Weights of a small transformer language model: hashed n-gram embeddings.
Each number is 128 + 32 x the weight over its row's rms, rounded and kept within 0 to 255. Layers, rows and columns count from 0. The size above them is the row's rms in percent of the matrix's.

# layer 4 MLP down (transposed), 1024x384, rms 0.0745, rows 190-201, columns 0-191
size [105 100  98  98  99 101  96  99 101 102  94  92]
[[138 122 150 112 139 154 119  67 133 185  95  78 138  88 132 104 102 175 222 147 144 138 106 145 152 111 142 151 105 102 117 120  91 181 123 131 103 137 136 174 106 160 112 143 142 115 129 128 164 106 124 166 119 138 131  97 118  59 105  40 119  64 193 171 145 136 126 133 126 192 111 139 122 112  82 135 124 143 162  99   3 139 174 149 124 170 118 114 160 168 120 160 118 166  56 136 187 136  70 128 115 116 161 128 130 137 106 143 135 156 133 155 186 128 121 159 134 137 119 123 106  73 144 137 101 152  97 136 117 137 117 158 100 110  79 122  49  79 168 187 110 141 161 128 155  86 156 124 118 135 131 156 169  64 124  76 104  59 181 104  87 128 145 139  87 118 111 169  99 121 139  73 140  80 150 145 155 117 146 135 159 141 154 129 179 122  62 100 121 151 143 158]
 [143  82 118 134  75  98 141 128 128  91  94 137 116 107 148  74 134 163 104  91 117 128  91 113 150 142 154  64 157 131  73 134 176 113 157 111 134 146 149 137 182 129  91 111 155 126 201 149  82 114  82 145 161 118 150  79 105   0 103 110 126  80 155 139 120  90  54  89 115 117 126 163 137 134  94 117 128 111 135 119 162  73 105 108 164 162 142 131 190  75 121 116 140 149 195 113 147 113 176 144 135 148 100  68 139 148 144 159 150 136 131 185 107 130 130 147 104  93 126 152 134 101 129 143 138 133  93  60 107 116 127 135  87  93 150 104 126  86 167  94 135  97 113 128  71 119 129 161 148 112  99  86 124 132 115 104 202 184 116 109 169 109 124 139 179 178 119 139 142  95 152 159 174 170 120 125 118  55 122 117 183 119 121 124 140 103 154 137 111 123 172  75]
 [140 143 127 111 102  98 139 164 201 151  75 152 125 143 139 165 151  90 106 165 106 109  73 118 146 184 121  99 151 125 149 134  98 143 210 129 136 134  95 123  98 111 134  75 126  80 163 139 139 119  89 127 105 141 137  74 167  79 142 104 116 146 137 102 160 100  37 125 171 124 177 131 198 114 147  99 166  76 110 142 117 141 117 138 101 156 110  93 156  97 139 121 145  99 103 117 118 210  88  78 131 158 126 192  70 127 170 152 148 113 111 168 162 167 167 134 176 129 168 159 164 127 125 114 145 150 163 149 152 100  88 172 179 103 138 160 166 137 133 122 161 142 100 104 125 119 179 134 167 104 135  78 137 108 128 109 129  75 117 156  80 115 119 125 138 112 152 138 135 168 149 151 110 134  99  90  50 137 142 160 255 114 138  87 139 115 128 160 169 130 115 141]
 [141 146  95 198 129  97 149 134  48 116 140 108 113  91 147  95 159  79 122   0 163  80 162 121 147 111 132  85 127  94 140 193  97 151 156  99 128 122 121 150 134 178 170 143 131 151 102 104 152 137 180  94  79 154 163 140 123 121 108  92  79  93 129  93 185 138 132 208  98 134 109 136 124  97 139  32 125 126 112 158 142 150 148 117 113  84 165 174 165  92 165  93 135 127 132 186 113 160 142 131 182  65  87 142 152 109 152 180 112  79 129 128 118 108  32 125 129 120 115 133 144 154 125 144 107 114 196  66 100 128 186 152 131 153  47 126  83  85  86  91 115 145  37 154 111 101 147  69 197  97  89 110  97 115 120 148 103 121 114 109 126 136 145 108 114 103  98 124  95 116 132 109 180 146 113 104 168 138 123 139 194  90 183 113 169 140 143 143 101 167 145 138]
 [ 73 151 164 141  97 167  88 136  80 165 128 107 117  90 200 116 165  97 158 193 123 112  52  82 113 179 113 129 110 141  98 124 126 135 116 210 203 151  84 191  81 147 180 106 102 135 112 112 170  79 134 130  87 115 122 110 161 122  81 145 135 161 145  92 164 140 121 130  70 137  79 195 179 140 116 143 150 176 153 132 151 131 103 156 101 107 107 108 129  97 165 124 149 109 122 167  74 116 116 186 120  80  83 161 154  37 138 130 141  72 140 114 159 134 128 117 108 174 108 139 135 109 118 125 167  97 180 115 139 176 126 104 159 115 163 115 125 152 163 165 184 120 124  94 144  71 113  62 142 105 182 130 112 101  80  97  99 118 115 159 212 195  91 112 202 127 165 116 169 118 152 103 113 154 153 142 158 163 122 106  43  61  70  92 142 108 114  82 130 187 113 137]
 [ 89 123 131 170  93  83 193  55 196  73 101 137 143  71 171  97 117 143 117 148 136 110 147 129 137  95 112 147 126  85 133 129 171 116 151 116  72 121 109 105 156 123 104  68 129 203 117  84 146 111 174 147 159  88 124 133  88 129 180 201 117 150 134 151 113  86 172 111 116 132 189 195 150 101  96 168 152 106  90 160 176 132 135 115 130 155 118 128 100 138  85  73 177 142  81  38 153 103 123 143  96  97 116 137 156 148 100 104 143  82 105  83 144 115 164 129  64 134  47 111 137 189 141 140 127  89 121 121  98 130  95 134 116  73 160 104 164  85 151 183 162 187 158 144 122  78 137 176 111 165 176 119  58 118 142 151 133 165 138  98  83  78 138 163 165 135 167 114  74 177 113 115 101 153 133  51 146 189 129 117  78 126 126 115 127 138 143 175 117 100 155 134]
 [ 38 131 120 145  74 114  91 135 133 156 160 135 104  81 139 137 139 141 144  62 139 116 120 122 134 127 126 127 153 175 110  95 146  94 128  95 168 181 126 138  89 127 181 111  80 127 181 100 119  93 124 133 114 104 174  48 140  82 168 124 148 200 146 104 137 128 123 111 106 111 138 150 125 120 179 103 144 125 136 109 144 140 104 143 150  99 150 118  97 110 145 144 129 169 160 146 137 149 131 132 141 122 138 147 125 195  96 126  89 106 111 135 133 123 163  83  85 131 107 101 126  97 170 153 108 144 144 140 114 133 129 130 135 119  81  88 116 153 161 165  83 115  92 117  83 171 157  79 127 105 162 189 157 160 142  72 202 114 128 131  25 100  81 139 147  96 190 139 158 136 102 115 136 123 118 138 103 183 156 116 186 159 141  91 155 169 131  64 174 161  53 161]
 [130 139 118 159 102 160 107  73 110 117 159 136 101  94 180 128  95 100 130 255 144 110  85 118 185 161 156 176 165 166 191 152 153 155 110 129 132 158 119 170 115 132 138 125 149 116 155  91 128 130 127 111 110 129 117 115 129 123 131 190  80 116 150  98 120 147 203  81 169  67 105 105 153 131 100 132 144 106 144 137 164 115 119 119 156 116 134 142 140 132 145  97 136 120 192 119 150 137 166 133 123 129 157 118  95  75 129 135 121 154 118 160 136  73 141  99 123 124 119  98 169 165  63 132 138 160  80 109 113 153 146  80 121  96 106 145  98 126 147 124 163 146 120 142 123  83 101 137 119 116 130  83 153 125  99 144 153  94  92 118 255 115 118 189 103 110 125 120 114 141 116 145 103 108 143 109 110 148 160 135  46 155 150 158 178 148 134 101 144 168 125 114]
 [112 149  91  46 209 143 137 117 142 120  97 131  90 137 118 141  99 183 127  86 131 109 110  99  67  83 142 124 174 127 117  70 108  98 135 107  95 103 120 154 131 119 184 128 106  54 124 104 154  95 179 102 148 119  96 180 146 131 196 113 135 168 145  91  97 105 121 197 182  81 102 109 149 113 131 194 114 146 243 127 115 111 167 104  97 156 132 137 119 104  93 150 183  99 152  84 173 139 142 130 115 142 112 172 145 104 122 183 136  96 145 140 127 142 131 191 120 124  67 153  96 131 106 124  84 192 117 154 119 133 106 150 147 157 183  94  99 146 138 104 130 136 123 165 153 187 117  95 142 115 151 131 113 119  97 205 156 126 173 128 117 123 147  94 161 125 137 109 104  83 132 142 122 154 136 144  78 149 130  70  72 139 104 149 106 129 137 147  70 174 129 128]
 [141 163  95 124 104 144 143 190  92 103 145 189 121 107 105 152 107 123 146   4 147 144 140 139 108 104 156 160  89 141 147 125 153 123 110 153  99 115 137 108 126 133 121 128 158  73 156 140 136 152 132  92 153 187 161 109 110 168 144 166 163 152  79 144  95  97 113 198 144 130 175 136 136 119  86 110 130 137 101  92 122  86  81 168 138 153 118 158 112 107 175 149  92 141  93 126 118 195 123 157 105 137  94 135 133 130 117  88 166  87  82 114 110 111 100 108 150 103 116 138 175 149 152 155 113 100  86 113 152 106 136 145 115 125  95 109 130 131 119 178 121 122 169 102 152 173 132 160 117 133 152 116 113 127 129 157  54 112  92 115   0 117 137 100  81 101 102 143 139 125 119 122  79 174  99 132  96 121 123 150 211 124 198 143 122 147 137  80 128 186 101  83]
 [132 117 153 118 104 115 157 106 110 139 120 163 147 132 126 165 127 142 169  18 145 118 149 188 132 136 137 118 155 108 133 101 101 101 135 107 149 149 138 126 135 160 153 127 107 127 111 119 123 135  84 126 149 162 174   0 167  35  90 140 153  72  83 156 132 146 127 135 108 205  88 156 147  76 167  94 137 113 110 116 235 144 101 147  97 147 144 142 167 115 107 128 147 178 129 129  99 146 161  97  78 132 131 112  94 129 155 109 168 156 136 135 143 111 122 117 139 128 162 148 128 105 137  83 171  97 129  75  85 150 102  91 164 106 183 170 119  97 186 162 136 119  98 126 147  93 181 115 160 165 150  93 129 101 147 113  82 119 116  91  35 149 156 136 118 121 156 107 137 186 188  96 177 143  84 169 150 117 139 155 255 130 164 115 155 170 164 150 122 123 153 125]
 [130 142 133 105 149 198 107  61 126 132 125  93 143  68 161 170 123 152 146   0  97  58 119 113 129 126 107  60 173 159  87 168  89 103 143 114 136 117 124 119 121 149 114 131 141 127 122 127 167 139 136 121 108 129 151  31 133 143 105 121  98  96  93 165 134 139 140 134 118 150 120 130 122 203 143 142 141 108 155 120 208 133 157  82 119  95 126 145 125 118 116 117 135 122  34  96 117 102 111 142 117 104 144 106 133 118 100 128 117 149 140 142 114 107 103  64 162 101 147 112 126  94  70 123 124  77 143 118 121 149 123  95 111 115  98 153  85 110 109 125 129 154 148 132 128 104 110 116 148 150 136 121 165 118 162 169 150 128 125 148 118 123 156 119  91 127 137 129  88 139  98 107  65 153 157 100 143 127 122 125  88 128 136 128 136 129 120 103 161 131 157 164]]
# layer 4 MLP gate, 1024x384, rms 0.0758, rows 191-202, columns 0-191
size [107  95  94  98 102  98  96 100  96  88  95 105]
[[168 109 160 107 129  91 155 170  77 150 163 184 113  92 136 141 110 160 160 171 161 137 125  70 131 213 133  77 107  88  24 125 136 114 128 121 108 139 177 103 139 149 104 122 188  88 143 110 118 107  68  95 144 144 187 164 112  42 162 109 164 155 161 118  62 159  92 147 116 112 111 136 148  89 151 137 143 159 189 137 121 160  74 125 189 106 125 122 128 142  84 154 118  60 144 141  96 161 186 157 128 170  93 119  92  89 133 147 127 138 145 138 157 104 138 165 162 101 113  64 151 135 140 138 156 117 118  88  87  62 123 110 140  55 152 138  61 102 116 109 121 149 131  46  67 125 128 146 140 149 161 124 113 123 126 132 103 107 144 123 126 122  83 130 159 145 141 106 159 140 137 205 177 169  82 172 130  96 104 116 127  91 122 148 126  91 135  96 125 159 103  94]
 [146 132 149 137 121 178  85 120  81 178 160 106 137 130 149 154 131 192 166 123 144 140 131 173 121  76 124  68 101  80 200  91 103 102  70 120  99 159 145 158 140 157  62 135  97 149 116 134 114 169 129 120 165 138 104  86  88 100 136 144 132  98 106 144 104 206 152 140 123 166 108 130  65 109 141 154 136 199  98  99 128  94 111  88 156  64 137 147  79 122 133 169 124 100 140  72  67  48 160 161 166 116 133  60 131 122  85 104 111  99 132 110 106  79 132 125 104 141 202 118 142 174 134 155 108 129 112  99 133 122 103  63  69 143 155 174  80 140 151  68  87 112 156 175 122 138  90  97  94 131 166 141 159 125 102 171  71 174 113  81 146 210 124 121 112 130 112 164  91 123 108 149 137  99 177 113 164 110 105 100 117 123  91 164 128 108  83 131 104 117 150 130]
 [ 61 108 116 108 127  89 133 106 137 118 165 126 105 101 111 103  85 125 164 145 159 150 138 131 168  79 140 105 127 111 128 141 153 130 105 134 112 122 187 142 120 153 122 128 191 105 185 130 138 102 152 134 155 142 117 109 143  83  82  97 141 122 159 165 127 146  71 140 113 185 155 150 132 149  81 183 194 133 135 142 138 126 158 134 146 197  88 124  95 118  82 149 142 138 124  87  96 160  93 123 100 103 157 146 129 125  55  55 122 153 124 117 104 107  99  89 157 111 146 168 162 153 153  98 109 101 116  97 110 136 104  98  74 167 109 105 155 128 149 113 124 126 180 130  81 144 148 114 130 129 118  96  88 162 132 112 107 204  96  68 137 192 179 118 181 128 161 178 178  84 131 120 103 136 136 194 179  62  79 112 124 155 108 125 101 150  92 101 128 126 106 149]
 [110 145  91 151 183 171 125 138  74  98 129 151 117 130 241 160 198 120 138  96 151 111  58 109 104 138  95 121  69 142 123 144 136 103 121 180  82  84 116 166 121  91 224  71  58 102 145 126 171  80 149 154  68 111 130 120 127 151 126 126 158 129 117  68 141 103 130 115 138  96  73 157 182 111 139 128 145 162 144 160 139 167 136 116 107 143  86 145 183 123  75 147 148  82  93 172 110 155 106 135 133 130  61 128 171  62 118 122 170  79 101 179 111 134  84 101 125 157 157 112 152 109 118 133 159 133 167 169 167 134  89 145 220 131 115 136  91  89 109 146 131 146 140  83 131 119 191 101 131 113 158 108 115 113  81 179  86 141 150 164 115 155 136 137 213 124 155 134 126 112 164 133 137  72 174 129  73 128 168 100 136  78  95  96  93 102 104  83  59 146 145 133]
 [179 136 124  90  88  98 125 156 138 178 132 164 147 107  93 146 192 115 151 146 153 149  65 135 155 170 135 167  80 150 126 153  93 112  86  91  94 152 180  94  71 118 114 172  50 114 128 172 109 102 106 110 113 140  94 106 123 130 116 112 176  62 190  60 166 169 103 101 150 120 107  99 166  93 159 110 138 107 198 136 127 104 173 182 120 126 126 208 146 127  91 146 148 121 145 133  67 171 110 134 168 138 163  77 166 140  83 147 142 108 166 176 131 131 137 148 143 114 157 180 108  69 127 106 102 109 133 169  97  74 131  98 150 148  95 162 109 167 130  89 112 124  57 127 137 111 117 111 135 120  93 153 130 129 145 113 178 111 138 155 138 148 141 151  74  82 162 156 162 107 136 139 152 134 118 164 184  84 146  63 104 148 157 141  92  76 105 111 111 143 120 150]
 [141  73 173 141 131 144 148 110 143 145 112 150 156 168 162 168 126 126 131  76 111 102 153 125 117 121  98 180 111 185 103 154  91 143 126 165 114 112 173 114 194 168 102 149 194  94  65 108 102 123 132 139 135 161 144 161 160 115 108 142 109 125 115 124 124 135 146 147 169 162 121 104 159  99 122 145 115 127 114  76 126 121 115 171 106 112 133 187 118 158 114 135 186 192 100 115 113 118 140 114  61 137 103 108  68  77  80 135 142 153 154 126 112  64 129 136 143 115 129 124 110 102  81  89 135  88 164 105 161 160 178  90 172 127 188 155 115 143 144  91 146 149 142 107 128 131 158 187  87 186  89  59 129 151 131 121  79 108 158 136 141 143 178 145 155 121  44 142 127 126 114 120 106 128 154 100 189  84 157 128 129 128 151 108  41 118 161 133  89 120 205 180]
 [158 109  88 127 162  96 111  83 128 134 119 104 114 107 105 137 107 117 110 100  65 122 127  96 117 157 180 161 138 129 123 161 108 129 150 116 115 213 115 194 178 125 129  80  58 178 148 172 114 201 112 174 120 123 177 105 173 150 117 152 108 156  88  90 119 115 159 138 119 126 128 152 144  56 132 120 117 140 130 145 142  94 204 113 141 164 139  85 101  72 130  65 127 126 111 164 144 147 103 153 116 159 144  85 129 171 176 112  90 154 122 118 159 118 141 145 101 194 139  72  89 154 135 118 118 170 161 167 102 137 155 150 169  91 131 131 132  63 150 147  96  98 102 158 100 120 130 152  77 111 169 127 156  92 125 150  96 192 118 159  99 113 110 170 145  75 124 202 103 154 121 184  86 179 168 100 116 102  75  88 143 167 101  85 185 156 161 122 137 131  52 153]
 [ 89 152  82 109  95 145 147 111 135  95 135 167  93 123 147 174 116 121 201 148 129 158 125  71 172  68 124 135 151 145 143 113 128 108 122 107 121 136  97  73 160 122 134 152 121  93  80 233 104 143 143 174 158  79 128 142 118 142 135 180 139 104 208 116 125 143 136  86  95 152 107 127 115 113  85 161 114 125 152  99 153 114  96 109 108 157  49  71  86 137  89 137 151  88 181 123 104 136 114 172 135 144 172 113 124 188 129 136 101 169 139  41 190 121 136 135 145 118 161 156  93  66 118 151 104 150 132  97 176 105 150 175  82 137 191 130 160  80 116  97 144 123 120 110 181 170 178 124 160 150 155 119 110 117  98 165 128 132 103 133 155 139 137  81 133 109  95 122 108  92 132 170  97 186 127 139 122 117 119  68 125 131 172 117 110 119 153  42 142 157  93 124]
 [ 97 111 121 131 120 110 109 141 139 140 145 121  74 131 112 101 108 203 106 133 117 172 181 132  94 103 134 161 160 143 125  93 176 164 107 143 117 166 121 134 146  62 119 180 115 150 135 189 110 170  95 155 124 129 122 147 140 105 125 156 128  99  86 163 104 140  98  80 107 111 137 161  63 130 118 131 105 118 107 171  94 102 114 127 116 142  41 104 206 122 186 114 182 168 161 121 134 102  96  83  55 163 133  85  82 161 127 118  72 104 215  89 156 170 117 142 176 153 179 104  77 173 150  96 161 143 176  79 106 118 183  75 106 144 155 154  80 114 117 144 107 133 115  90 143 106 107 113 131 117  61 122 197 146 116 137 176 169 164  97 106 164  75  90 114 178 138  84  65 164 129  75 155 121 154 144 123 157 117 101 155 105 119 161 154 134 164  98 136 149  96 179]
 [201 150  51 125  80 201 197 124 154 133 145  83 209  87 155  53 139 194  55 118 151 179 141 113 102  90  80  94  75 136 122 155  93 147 121 126 143 153 154 131 150 109 150 115 106 163 108 142 150 125 198 117 113 163 166 181  47 166 151  98 110 126 118 187  91 180 151 125 174  47 108 149  98  92  93  95 135 166 111 131  73 148 115 134 106 132 144 129  61 137 132 185 117  72 100 137 156  88 151 179 162 101 146 149 164 140  90 144 129 156 129 158 144  99 107 153  70 149 132 124 109 116 111 100 157 108 139 108 118  98 172  95  65 201  95 150  58 149 106 112 179 154 115 113 127 173 103 154  81  94 139 116 117 174 112 102 178 108 153 105 160  94 115 122 121 165 111 164 114 161  99 101 132 113  97 113 165 104 152 114  74 112 145 142 137 134  91 175 211 122  93 132]
 [168  81 118 100 136 117 150 190 150 117 124 113 114 133 102  89 136 153 131 128 126 208 167 155 124 107 157 182  84 167 161 144 120 147 120 164 152 130  91 144 128  96 170  93 132 160 124 143 138 136 127 127 117  94 123 167 133 149 141 178 154 149 175 121 100  81  81 152 110 102 144 132 153  67 128 128 157 202  44 105 127  92 135 104 122 149 181 123 134 142 126 166 123 149 149 160 162 165 172 135 147 176 113 134 103 127 151  94 123 118 153  81  94 174 118 157 118 175  89 132 189 158 164  79 143 157 119 121 155 154 136 161 165 112  65 106 124 198 123  78 182  98  48 200 100 154 145 101 144 103 109 140  94 110 106 121 147 144 120 129 152 127 123 132 151 138  96 141 152 110 174 124 153 119 113 152 132 167 126 133  81 105 138 125 128 112  80 164 120 124  69 113]
 [176  87 113 117 120 147 165 138 123 171 122 199 155 115  89 147 121 161 124 139  81 192  66 180  72 147 155 144 157 132 159 146 146 119 131 138 135 152 161 106 156 116 152 102  63 113 107 197 157  48  82 155 169 105 121 162 109 107 137 101  84 131 141 133 141 123 117 115 130 141 205 155 153  85 100 140 123  67 140 145 123 127 131 140 148 149 145 236 180 141 131 108 173 128 150 150 118  91  94 130 119 140 141 117 165 201  68  99  86  97  92  96 116 145  90 130 127 123 184 153 114 165  94  73 125 130 105 152  94 115 102  95 131 128 185 106 167 121 133 125 102 144 137 135 114 172 147 109 148 127 130 102 130 158 152 116 138 117 184 152 117  89 135  70 170  98 137 100 168 150  80  92 128  90 148 165 150 154 123 138 164 186 181 161 130  79 126 154 150  77 117  82]]
# layer 4 MLP up, 1024x384, rms 0.0761, rows 191-202, columns 0-191
size [103  94  97 101 101  96  93 102  96  90  94  98]
[[110 130 190   4 105  86 211 111 142 161 106 175 113 222  92 109 187 127 141 143 191 148 147 130 122  92 146  78 135 122  97 134 166 148 128 107 170 120 162 128 148  94  64 156 144  98 137 106 126 114 120  95 142 149 197  80 193  80 144  93 150 104 130 119 109 105 107  62 109 137 123 167  99 122 168 141  72 117 146 148 122 103 161  85 162 109  65  96 112 157 108 103 118  77 117  86 142 129 123 122 113 122 128 107 149 123 149 111 147 117 136 127 165 166 123 133 129 171 120 128 185  69  94 121 148 171 138  88 158 132 126 105 142  90 158 139 120  98 144  99  77  98 137 124 153 118 129 163 110 157  71  85 123 135 112  86  93 159 170 101 184 104 144 103 154 144  72 140 141 103  90 130 161 115 147 125 112  72 139  57  88 115 101  72 183  87 172 133 118 115 138 170]
 [126 150 163 212 176 117 106 159 157 124  91 167 111 125 178  98 135 140 108  88 166 129 141 109 161 127 157  93 191 120 140 142 169  92 172 134 144 140  85 170  90 110 104 194 172  93 198 113 118 127  84 101 122 109 122 109 124 156 119 115 125 158 118 112 160 101 115 152  79 121 133 119 192 160 125 184 123  93 189  79 121  89 106 148 117 135  35  51 109 151 121 112 114 163 172  93 157 168 154 174 116 132 159 131 149 124 101 125 176 110 101 155 159 132 114 139 175  56 157  99  65 111 157  99  82 151 127 145  86 132 174 105  62 165 164 136 152  89 113 133 128 107 133 101 116 111 139 123 146  89 139  84 182 146 107  47 164 126 127 175  97 159 124  68 134 105  90 152 142 115 120 157 128 175 134 105 103 155 207 139 148 126 175 114 114  93 115 151 150 176 140 127]
 [106 115  98 189 111 100 172 147 122  94  97 147 137 147 124 110 211 115 129 165 162 187 119 154 172 108 133 158 115  87  80 133 107 104 174  88 126 127 122 144 153 153 153 175 107 139 106 135  85 112 128 143  76 125 112 166  95 185 129  87 109 171 170  89 122  73  91 174 151 131 152 141 137 112 134  62  86 118 114 137 182 141 188 140  98 100 153 165 135 114 171  93 114 142  84 183 154 129 149 134 175 152  73 111  82 138 126 200 110 107 107 117 110 132  86 175 120  89 136 159 136 159  86 139 187 140 161  61 131 119 154 149  95 188 110 129  77 133 120 147  95 145  52 142 131  87 128 141 151  68  97 152 100 114  98 158 128 146 111 103 126 157 143 104 123  83  69 104 122 104  92 226 175 128 103 119 115 130 109  93 140  94 187 119  93  71 131 116 118 175 165 108]
 [196 119  74 140 105  89 178 179 164  99 199 122 116 155  97 120  40 171 121 122 121 131 147 167 116  85 148 132 117 128 112 128 113 124 174 111 137  99 172  91 125 112  97 143 172 120 115 101  79 163 136  91 122 133 162 169 169 112 183 170 137 115 104 135  66  55 150 164 175 100 168  99  87 129 112 123 154 154 122  77 153 145 105 149  97 188 150 120 154 131 166 171 144 161 126 125 161 156 117 101 115 145 146  49 134 109 121  70  58 183 115  95 143 180 141 105  93  78 145 104 135  93 152 132 144 147  91 143 152 151 147 159  99 140 102 129 218 152 167  60 138 199 137 190 101 187 154 124 137 108  86 159  93 116 185 123 152 112 107  92 155  91 136 143 134 201 147 150 150 139 110 121 121 111 120 152  94 136 153 140 138 167 162 104 147 121 131 167 120 111  94 131]
 [ 58 129 121 185 188 137 154 114 103 111 139 128 124 157  83 125  98  86 159 100 151  94  96 157 113 156 147  64  96 133 138 203 153 107 121  86 167 167 174 164 139 179 178 136 102 112 115 129 104 102 124 180 108 139 142 106 121 102 105  87 137 105 138 118 171 167 132 134 122 151  73 145 168 152 192 215 141 134 128 126 136 169 157 150 127  52 122 125 123 109 123 128  76 101 174  91  89 172 153 142 189 117 111 117 165 114  95 187 130 165 127  59 152 104 147 109  88 142 137 136 121  85 169 185  53 148 114 140  89 116 137 222 130 119 159  99 107 143 170 117 103  89 125 152  99 131 132 143 143 141 190 102 123 132 130 107 127 189 136 147 144 100  94 112 182 123  77 103  45 132 180 137 134 126 160 171 139 106 131 137 120 145 132 110 156 142  99 126  91 141 154 142]
 [120 163 143 159 110  97  81 119  96 132 126 123 182 116 126  92 125  86 131 130 115  69 137 121 108 132 153  83  64 134  99 153 148 114 180 156 187 160 111 145 165 151 158 102 101  98 158  92 175 140 150  73 157 165 131 151  59 102 126 163  66 107 121 125 112 179 133 106 103 120 116 134 125 122 110  91 111 170 130 155  95 172 148 136 101 140 168 111 152 101 120  97 120  71 145 120 183  71 171 112 157 121  64 125 132 117 163 168 122 174 113 101 111 108 141 160 130 202 142  76 130 122 180 158  99 120 101 102 135 157 126 161 101 154 137 169 131 120  81 136 121 116 189 160 109 130 106  53 137  69 111 226 123 120 136 154 180 105 136 100  80 118 149 111 110  94 196 138 109 138  67 192  85 159 190 165  87 110 111 149 159 104 129  99 147  81  97 125 150 127  70 148]
 [166  88 190 166 126 119  62 121 169 153 112  80 104  95 102 141 146 185  83 114 100 148 171 186  84  98 116 121 135 132 148 150 111 125 140 156 106  95  98 103 121 196 156 151 102 170 111  49 108 107 120  89 138 111 115 154  52 131 133 125 120  70 113 163 151 118 120 146 143 146 114 105 137 129 131 115 116 119 133 140 150 110 135 195 139 187  64 153 129 103 130 140 145 102 139 142 117 111  88 126 177 136  97 133 157 141 119  85 135 148 114 145 140 158 125 150 107 117 135 120  53 158 119  58 166 168 116 127  86  77 150 132 132 127 102 102 121 140 106 171 130 134  83 136 131 149 143 126 229  97 115 123  78 121 157 155 127 112 153 143  80  99 167 113 160 137 129 123 120 151 198 134 137 145 151 194 147 109 184 177 159 152 119 147  75 150 120 117  48  71 104 133]
 [ 86 139 107 112 171 133 162 143 132 144 120 137 105 129 107 156 114  86 150 152 154 109 106 126 153 139 121 122 100 154 100 159 144 117 159 105  70 172 104  79 136  29  65 110 103 137  95 160 126  66  90 148 117 157 161  89 169 144  95 167 168 150 196 135 108 136  89 129 125 174 103 146 171 218  98 122 131 101 131  86  89 106 141 126 160 109 124 172 121  94  99 134  84 144 110 163 107 144 151 170 141 157 193 137 173 139 147 124 115 138 135 117 114 111 157 137 129 123 149 140  94 119 109 113 121 163 154 171 159  99 110 149 132  91 139 126 113  49 146 126 149 127 153 129 107 138 177 144 146 146 133  87 145 108 123  87 120 102 114 171 118  93 110 130 122 136 185  92  97  86 129 182 110 186 110 126 129 103 114  89 138 157 182 126  82 135 190  67 154 188 160 148]
 [140 138 117 137 132 103  91 101 131 171 123 170 130 158  95 124 176 100 129 113  91  60 126 163 149 114 111 152 184 100 160 120  92 113 134 134 129 181 119 127 113  86 111 110 131 135  78  70 118 115 141 164 116  92 128 136 129 176  95 102 101 114 171 160 182 106 182  65 148 167 113 126 172 155 128 188 143 112 144 132  92 195 129 114 172  47  98 124  90 136 141 109 157  99 116  75 103  88 142 106 121 149 121 137 129 116 126 146  74 102 136  65 150  88 149 179 144 137 121 108 138 134 144 132  83 149 160 113 138 134 133 105  64 172 139  39 136 108 152  75 117 178 105 119  87 107 129  79 124 180 144 152 155  95 103  77  68 109 143 167 115 182 137 120 113 195 161 102 178 130 166  86 165 129 150 144 183 192 137 130 155 141  91 135 124  93  80  87 190 106 165 201]
 [ 99 169 164 149 104 118  94 131  99  81  96 131 122  96  80  83 106 171 148 150 117  93 165  99 108  91 154 126 132 130 169 169 173 106 126 137 128 106  89 144 121 141 106 149 150 121  89 114 124 147 127 120 150  99  81 168 185 207 157 124 168 168 104 108 102 101 148 145  78 164 145 113 111 164 109 151 118 106 155 109 116 124 165  93 152 107  84 126 165 139 125 128 124 170  62 125 100 129 167  77  50 181 180 111 134 127 129 115 177 159 105  49 113 170 131 132 130 145  92 150 108 102 131 168 114 197 131 101 194 165  90 186 152 142 112  89 135 165 136 139  84 194 118 168 153 136 175  44  82 115 135 129 119 120 162 172 115 157  98 155 114 143 138  94  80 126 127  87 127 150 109  95 140 103 189  92 130 131  84 115 156  65 157 143  46  68  71 106 109 109 136 112]
 [129 139 135  84 125  77 103 198 141 101 125  84 131 145  96 118 137 135 100 141 146 161 154 139 113 149 131 179  61 170 140 112 138 185  85 133 176 114 119 100 142 239 172 107 151 151 139 113 117 126 108 130 166 155 159 201 127 147 183 138 128 188 159 124 184 185 121 136 133 134 137 142 153 105  87 157  90 113  84 126  61  78 126 138 121 141 204 125 112 118 155 116 131 132 214 149 133 183 148 143 102 181 104 105 129 109 190 118  89 137 115 189 117 170 174 178 151 114  92 118 108 122 125 125 186 190 137 122 130 150 130 124 119 106 116 108 109  96 131 110 103 151 100  69 149 146 159 165 106 156 190 146 149 127 158 156 139 117 149 147  79 124 154 115 166 149 148  83 177 166 107 133 203 113 176 159 119 128 103 150 160 171 130 130 140 161 122  84 147 145 108 110]
 [172  83  94  78 117 143 117 181  90  97 119 174 106 143 123  42 119 171 160 153 113 123 123 156 125 108 127 157 109  63  72  58 174  95 113 109 138 176 143 102 129 136 126 140 192 147 150 168 136 123 175 143 125 116  44 172  68 165 179 119  97 180 145  67 137 125 115 101  89 115 144 119 117 194  65 152  92  75 158 131  94 125 105 157 144  72 139 101 115 121 161 112 152 102  78 123 110 120 120 129 112 133 142 137 126 214 155 164  81 139  66 161 173 153  74 137  89 151 106  96  89 168  57 150 155  93 125 108 155 161 122 134  81  89  78 173 144 140 137 120 132 146 144 152 150 126 123 121 103 165  83  79 195 136 163 134 135  87 116 146  81 106 107 153 148  88  89 143 171 119 121 117 169  95 153 141 150 153  16 155 131 129 100 175 147 164 140 156 191 149 133 139]]